Weights of a small GPT-style language model, trained from scratch on English Wikipedia: LayerNorm before each block.
Each number is 128 + 24 x the weight over the matrix's rms, rounded and kept within 0 to 255. Layers, rows and columns count from 0. Numbers have three digits each.

# up: layer 13 MLP up, 640x160, rms 0.102, rows 571-639, columns 120-159
# down: layer 13 MLP down (transposed), 640x160, rms 0.0937, rows 571-639, columns 120-159
up571:158145145103102096082106135145114107129106139140103156186049148096101125150162129129139152130094169145150100146161129124
down571:092146143095086101103162122152109149143096115136132147156097162110153151150109129098136140102088147153142108136142087128
up572:103114165148146110124155074106114144167106157157139128128116131196148132145125145131126145093121108153145179142102102124
down572:161114146113170114099142110121113106130128120164109169140145124082052130148150120103169147181137132110101141131169120159
up573:119125144140127141103100121138134108128109123145109139121138091128115140111119115145119103118105123113128106159151133145
down573:122135123148148131148130123139133093151117149139113146139144106145175131090156114139143088093120141151116123128160158122
up574:100118158174131163144129114085127126166121111103141115150114120143124143163105096163139097115131174124129154128120134119
down574:087139174149130120123149085131146109096135142135102126117110142121093118119094150129096153145095134119110140146133116119
up575:141108147095133140094137103111104127099129145118130124134102100151113115144089131131110110148141138097150128109131117117
down575:109164102133119164126164129101134153136132129162146094124112140139117139158148087125153164138149100119115110181130121120
up576:083103094129131097091097146140134154104114141154078166150128097122170133146147116145158130108109109180136089123163111141
down576:125158128095163128124118102086114145107128120137114101129114129118110080180093092163117130115119102146128183186082156144
up577:164125171113152119116130118089128122093131109147124098132127158160099097145097112127153122108163117129163129184149127116
down577:132098129167098100107108149162125122149091122145079152091109111137080128129164161129103125155166146153163136107130128115
up578:134120136110165084117142082124137148134141159102129138131145123135118096091103126134118122142154152107153121136167072143
down578:159123113119116158092176168135098129082153079142107115093105103096142112159120119117074117122172138141130140156127092137
up579:101082080129160140092130165114129161152077107120101118106134097140121097116133123173123101130097124130131108124092121141
down579:120093164119100156121123108123097130075146129113187108119120117128154111145109127158166145130108128119119129124112121112
up580:136134079135137144128114100119107101121140132127083113138130079119155122155165123137152113119073136097133093144149108140
down580:118076121130148089117128114110132158100154152129117140132126128143119134129096146132142176130169108167159142165104084121
up581:123092161118138124125160143111101121148135144135101151138140162123118138139140138132154131140169130120126161103127105140
down581:125127130140118123124112137154125127122132128082149117169132134115124119158147120119138114096146132113109170124149136152
up582:153147092136143127096158129105130097105131150183102107148089144147118096164105123133161117138149113174136094138152120183
down582:147128119136166126121128117097117145147155102165143117154160089107142119127146176066114137124176133117104101077100084110
up583:086108127121091160118160128105156106124119127102145121097139121212176133100144132125075122109099101145136075164071110095
down583:130122120138118130104082139129140083119114095120103094127154160111111148169140162151129093154137155091120136142156127121
up584:155140136117144095172157132145132102107108132170094117145109135137129109128096122108114101134138142124142169097158110159
down584:131171140125151136142094135103110123109106162159160148109146115137123122131155183116142103098144133124138115185136124135
up585:114135145111106132146115126109136131134112125119146110131139156156156078067128147160128137108126162154118110133085126160
down585:164207133186120164103103137127146119114110130182127134095106094100147126137114133125121108106134097109101102159115160110
up586:125100170112176141125139086104129078136142138171099136168109149116153113162122120162142132129108134148165196105084119132
down586:114139130108098140127099137122083147101146116106124165150154117119138125135120165116129136143142138151133161073166121140
up587:115124153090107083113116116135127066142123166155093180164130145100104104128115129170162134159130148166129147172112137163
down587:074155114129146121140093115107136142133138127091152142091135092146114138112144112136123117110093152129137129135142135100
up588:111101145129138104136132128127144140140129106117128149143086110105148089124125128108141116159146153112183091123167146136
down588:094104144136104111128091147159133140180114066159113137122145125117132100129134151119113135123113106141121136126129123110
up589:117123125147146112082175148123159105183102108111144135101135131144137112120120112121139123178133135121157130166121114151
down589:164126158128104153122118116146165119111144164128114134168083135126119127147170148145116129119128131120085155130140155127
up590:142122156122136170138153089142121119114114150140139118126096109107117138096156103133113120119146146164138147129151146143
down590:122137152106119128142156125164133159175097103067125131117160104132124099109122123158122114111154138108138145138130148098
up591:103129116141156127131153103114104097131117135165134119099134131114129132164114101130129093147116128121163178151123107171
down591:123135115130162123113165091134111144152146100119148131115136127136126133171147128051156149091127115126109099121115135104
up592:129070159069166101104128116125136150152097151088106154155139119126122113132125129145146081151121116125185127115117122151
down592:139133117133131149102164139121084111102150121114080099106122097119127155141143148116129150136114155123116147113149143112
up593:149134137108139091099143068138140084126121181160125144122110144181108090128115125128132122161136137104164122117126099126
down593:136148125130131104130097152112146162091148079126114138096096151119118138166122133123129147148179144147119138130135159144
up594:112136152101114114085140105130126136179136136115103173117128142117128075115135132152129129138096104129118077122096109163
down594:140163185105166129154161114106129120181141129165126077125151166141136129119118157147192164113136111110135155125103133132
up595:142125129133110146128117104093148098168134134150125128122128119162102134129120150183128115145091142142147163155144115121
down595:117109155139110130132112142138086149171121140144172121124132111108180136114155131117114121103109054129162121124133125145
up596:121128101145107143115144129120153111144102145106074122140076098142126127105146143163131118127131150123124128147144120116
down596:134101151135112153139107162163132121132132107124120109099127134129169103106166164100125110151122117094093107097146122129
up597:107087112085159096120134087129128160111139136140122142115139110111165117126121120098135124168136108123128122130104124124
down597:105135137136181100169151109150127131161123119093136103130135109148134112157135084134129156126110125164119117076113133099
up598:097116119112149144146109093116141127171149126108157152117127149173127143101109095142094106090126129113115094135085144124
down598:142180131112136164150147128134098096151139126109135144131126102107170116129111132159151140120155117172091161130154134095
up599:092109111128148087108122147120169136101151146134105102136103165156138126174074081165149105139124106162128163118100134104
down599:153149110159133178124135129124093146123132143123093105081146111140123144126114104139169133143115102121128107116102130142
up600:107113132138139090124124128115151157156102147161112148107118160161140152133082148131105141115090153110111118158117113116
down600:132155149151164142115114106124092087098144108108136095083100116150096168141130157097132138135142081138125114102133110132
up601:073125186114132136151117129084122155168139175174161110129169136162157124122148134118076126103066130134107090175074164120
down601:133130162106173159117166111147185186133149089081088111103109109124114170146097109082095112102117148163142141157105137106
up602:092152117141138109133108135121169096111104117153119145132107138116118111144135128138144124131144163142118110152127114105
down602:153129154129124142136116149115117147184132132136116125118117117121121122160131111117127117141115096124106169129164133157
up603:060106190123083091142124138129119143155073155152147137141125105090121098108103142189146083153148125157134132151105155175
down603:135103140133119141176123144193120080112106106119131085142123140140120143126137159142160133143101161083111122103131155073
up604:134159142099112128115103114148154144147130112096162135100130115115136100129162121137118116172095143128147096110122147149
down604:136139101152110115117154073125105151099171126121125139153119087141127122146139111153129106194092133128166138159112096111
up605:115149186117111120105143120146145091129120168143140097134086163168157105079123186148118098146119153121147094139137121121
down605:100127126131153119083088131176102109134122135124124130119119122120137165114127179099120161144132123125149136143130114134
up606:103120187128118129110117132092147110121069132099116109153127125152105127115125144149134129129134151171134145141129146100
down606:151108145125116118141092135174136146165104141134143125126121127127154117133188148096115128166096110157119148137141122104
up607:114095165088134133144092096118106159134109142119107121128166134119092100147117125102109127171163127172130039114139136152
down607:122131142152119176107165121082135161140181088120159128124106097128187136175094107123108135159136094113102130059145122083
up608:094112121141119145121147152092163137125111100130122132087103115112180107168113120165118148155117165125129091179151128146
down608:159156140089119160111110098051081076156165164155111170130118195124126137148095096151108158155151117145131106159106145136
up609:136129100137078112136177125120143088178073125121139143105131123164113156140168127141067116146132143145153136143121097166
down609:105081171097164124123086153092139160108166124099115133104122134116167093137133109110146092132157132113144108131150127105
up610:116117118093167127117156108129133151090121112093102110140115135122135124149059141149170120152105172133157130100170156144
down610:115098111109133052145097096152110117137131147151133120086104120128135124116132151117129157125110137126110139118137137126
up611:121149156109109111143127138141147116168141171112126112124107128114131130102130152149183122127125187124143155119128133135
down611:117141120104106108082148118115124106113123127127135138142123154135142111132149167142092157140136126139147116126160085135
up612:118123093084081089097128127136131156185069105153107121133124117131181120110145148130152117091136142192144101113095134098
down612:167133123150152104127132109125131115147123124120089160146136106131119109149137134114113160157083112124110107060164099145
up613:106143107122127159085167156099108133131082129128135113057151106133143132134123086149130117129130145137136120118133128171
down613:132175129122127140132136130100121158143119135115130118152125106155153128089137103139158187093139111111143096133163108157
up614:098122133174096123110123158148162145098132154093111141118127134139168116126096144158150109155112133118126109096096143148
down614:170116136108102117129108125152119085106109132147142130103104125110131147116201133084105162161109119142137140131151109128
up615:123160114119155097107105095079098131146135111142100150097111111123067098132137136139101143131155150128091110149152123143
down615:104167145122122097123159095093115126101111107121102134117101090101147115077132113113109146120127109130100155106107127135
up616:140129115109122102135153100101102110094158118126133148137108150135122087139124098101103127153136119163114106132133113148
down616:121137144140141161153143135132095115125120116133145140128112118134157112118122131157080145122125112153130135114104141137
up617:137125190054110126100160126086142105174167119149139127168118148173140090140150113119109104136069202145142145140159106145
down617:119167100112133212120082192101134114165103183152124045065163101147113137116126128176152113077131145131055055075202125146
up618:127133124123171136118162067114159146124162125137149142164117134133118116150152102167130117116115126123139131170087120141
down618:113147150116134133102130143130087127132137131148087144075160114126167129108093148155143147121112115138106156139148121114
up619:124136115117099110114087141144138134142102217144085108138134159141124162154136137131092103069098118128151146142124150131
down619:149144061114101145164137151149110095122112169137141109173124120141096102132134129099112109171082133132083089091117150135
up620:118142131092100108108099120096109120161104103117133129135097124135142113126138153147152132133120177125138099167130105114
down620:146120130109141141127141149156124115102126147096130144097114143095132146139121129145136132126152102142120145089119136127
up621:142118131153148114121146108114169116114126132130121136110117112087141111163148118163106105126121148085126128103147133157
down621:111100132134124145099085137156136145154120123104151133140132150149127186123133124104124111120124127128128113114095146120
up622:073143134144162157129091098107129111118129121171162091091152151092097129167134157122153110089139123131135185132140109111
down622:074101146132126130110132109135156127140134119098170128126099098108104077111152125128068161132161136148122156113142138125
up623:157115103060115152071154133111136124137119171118102159103126139147165113128147092147127113106082165173136142158122120130
down623:083102163106090112098129167119133120133110115134060126128176126137127060125106157094100141145144093107144194158082110123
up624:126125165100131119163156123089155144104131161116162177134142125135110141121128132183155078140153157146158172145138124116
down624:091142121139159131137140129147121106131131118097135105146134131130144071100134105093108129118093087143133161141142128133
up625:128118114118080129120158107153118110098144160111106126097123125167120162120117141134151104105142127145148097141155109145
down625:105171125146147141139113116142088146124141126102179116128125151091123157158116085190139162125136143150161094154143117090
up626:142113164112089168112105136127133114155114082164136116113126125157144135122147094132149095106110139143132119129089129095
down626:129100161106147119169112114134138162153146144153140129126116164115107129111124154159134159121149100135162128134148115116
up627:119115130128091128130101120119126119162124168163126109128139144136175149130146146161111118126120134121152140156090156135
down627:095149123146171172099114117127107162110103150118094150145096131102121095129119108125126110149106124118119124074117140161
up628:143095108114172115139152103116126162126099104118119117123096110156098122119137105142156089142131134147159163130133094131
down628:124133154129114172138136152112134085125098165131154075133194145080131128132125156130133153171141113115128123123131146112
up629:116118163132121114104131113122136141127136125118165121103146111148125123131137156135115176148113149096115104106166113126
down629:123128094079113149176113152141132133173149168139106121146121124122100109116122148123130062120123110143111155096116124132
up630:129106122071084130155095126111118137114122155123164192113178150124167082176110165136121102108129170154183081174109098100
down630:130144108113181124120128138128144133137128167151115136145099100150211149097085140134127090103139116146057090104149104172
up631:118120162102160123115125098096145140111156228117080130112138123170133121092128113146123109107143116154139166141151119154
down631:156161114133124118128093101141116122164120154122130165141107162136105137083086098168098110125169187145165114079178171105
up632:095128150163131132113103141149139157088130104139105117175114117098132105143101126166165100158110139125159112129151159162
down632:116107104151101101120136175120088118124133155151168097121116129109156093112154157139118124122093113118141115158103109143
up633:141123130112150152114169117124153127090145123144106096142108100133114143134107079132077107138109135197131129145094175107
down633:124134114130141130099108149178165087161093160094161084144153120141129158114126148102140108144140068100065119168110086091
up634:131116166122085140180139114092148111143118116122129119142143170152111163106108164142109121131113195137127072145121127143
down634:131115145139083130113151108124144142129174096096156132097148109105137161155088140123146122142133148136135173130131141142
up635:119117129099160084124138170125162097098113122156125137173106137134079111086146082104124136165111135137123077121115111132
down635:127103138112120176132154130085130168146129128150158130126131142129132133125095099139119150110114134101129136154128120097
up636:093131078090141148113137121122087107153118119146161176139062114151128119100146122087113124109135135151127090134099079130
down636:126110118155156127115131158131116135134104132176139155119154133117133093129119124157149154135142133099131150096111125116
up637:106133122151136152144127128070085089160122113136110136111163106155147132114127113156112051156132125136115113142098154174
down637:096121130121141107142106144179152172119126152141095161135173134083144118109156141120125116107098109139120146130123129134
up638:154137098097111093134131098133131141154122157131141131141100140096106128139128110118154112098144164119151129121138098140
down638:122170079116137119178112118157157136130109127142148129133138187129148141116175158128123136154068091157109118157125111094
up639:100157138092144124153147080117137150147164137100125158157097155147170113146105108122124127136098166097130123149130114110
down639:108162111141141138104124149132139114118106138099102142148185132125140108106124185136179136130116108115129134094145155103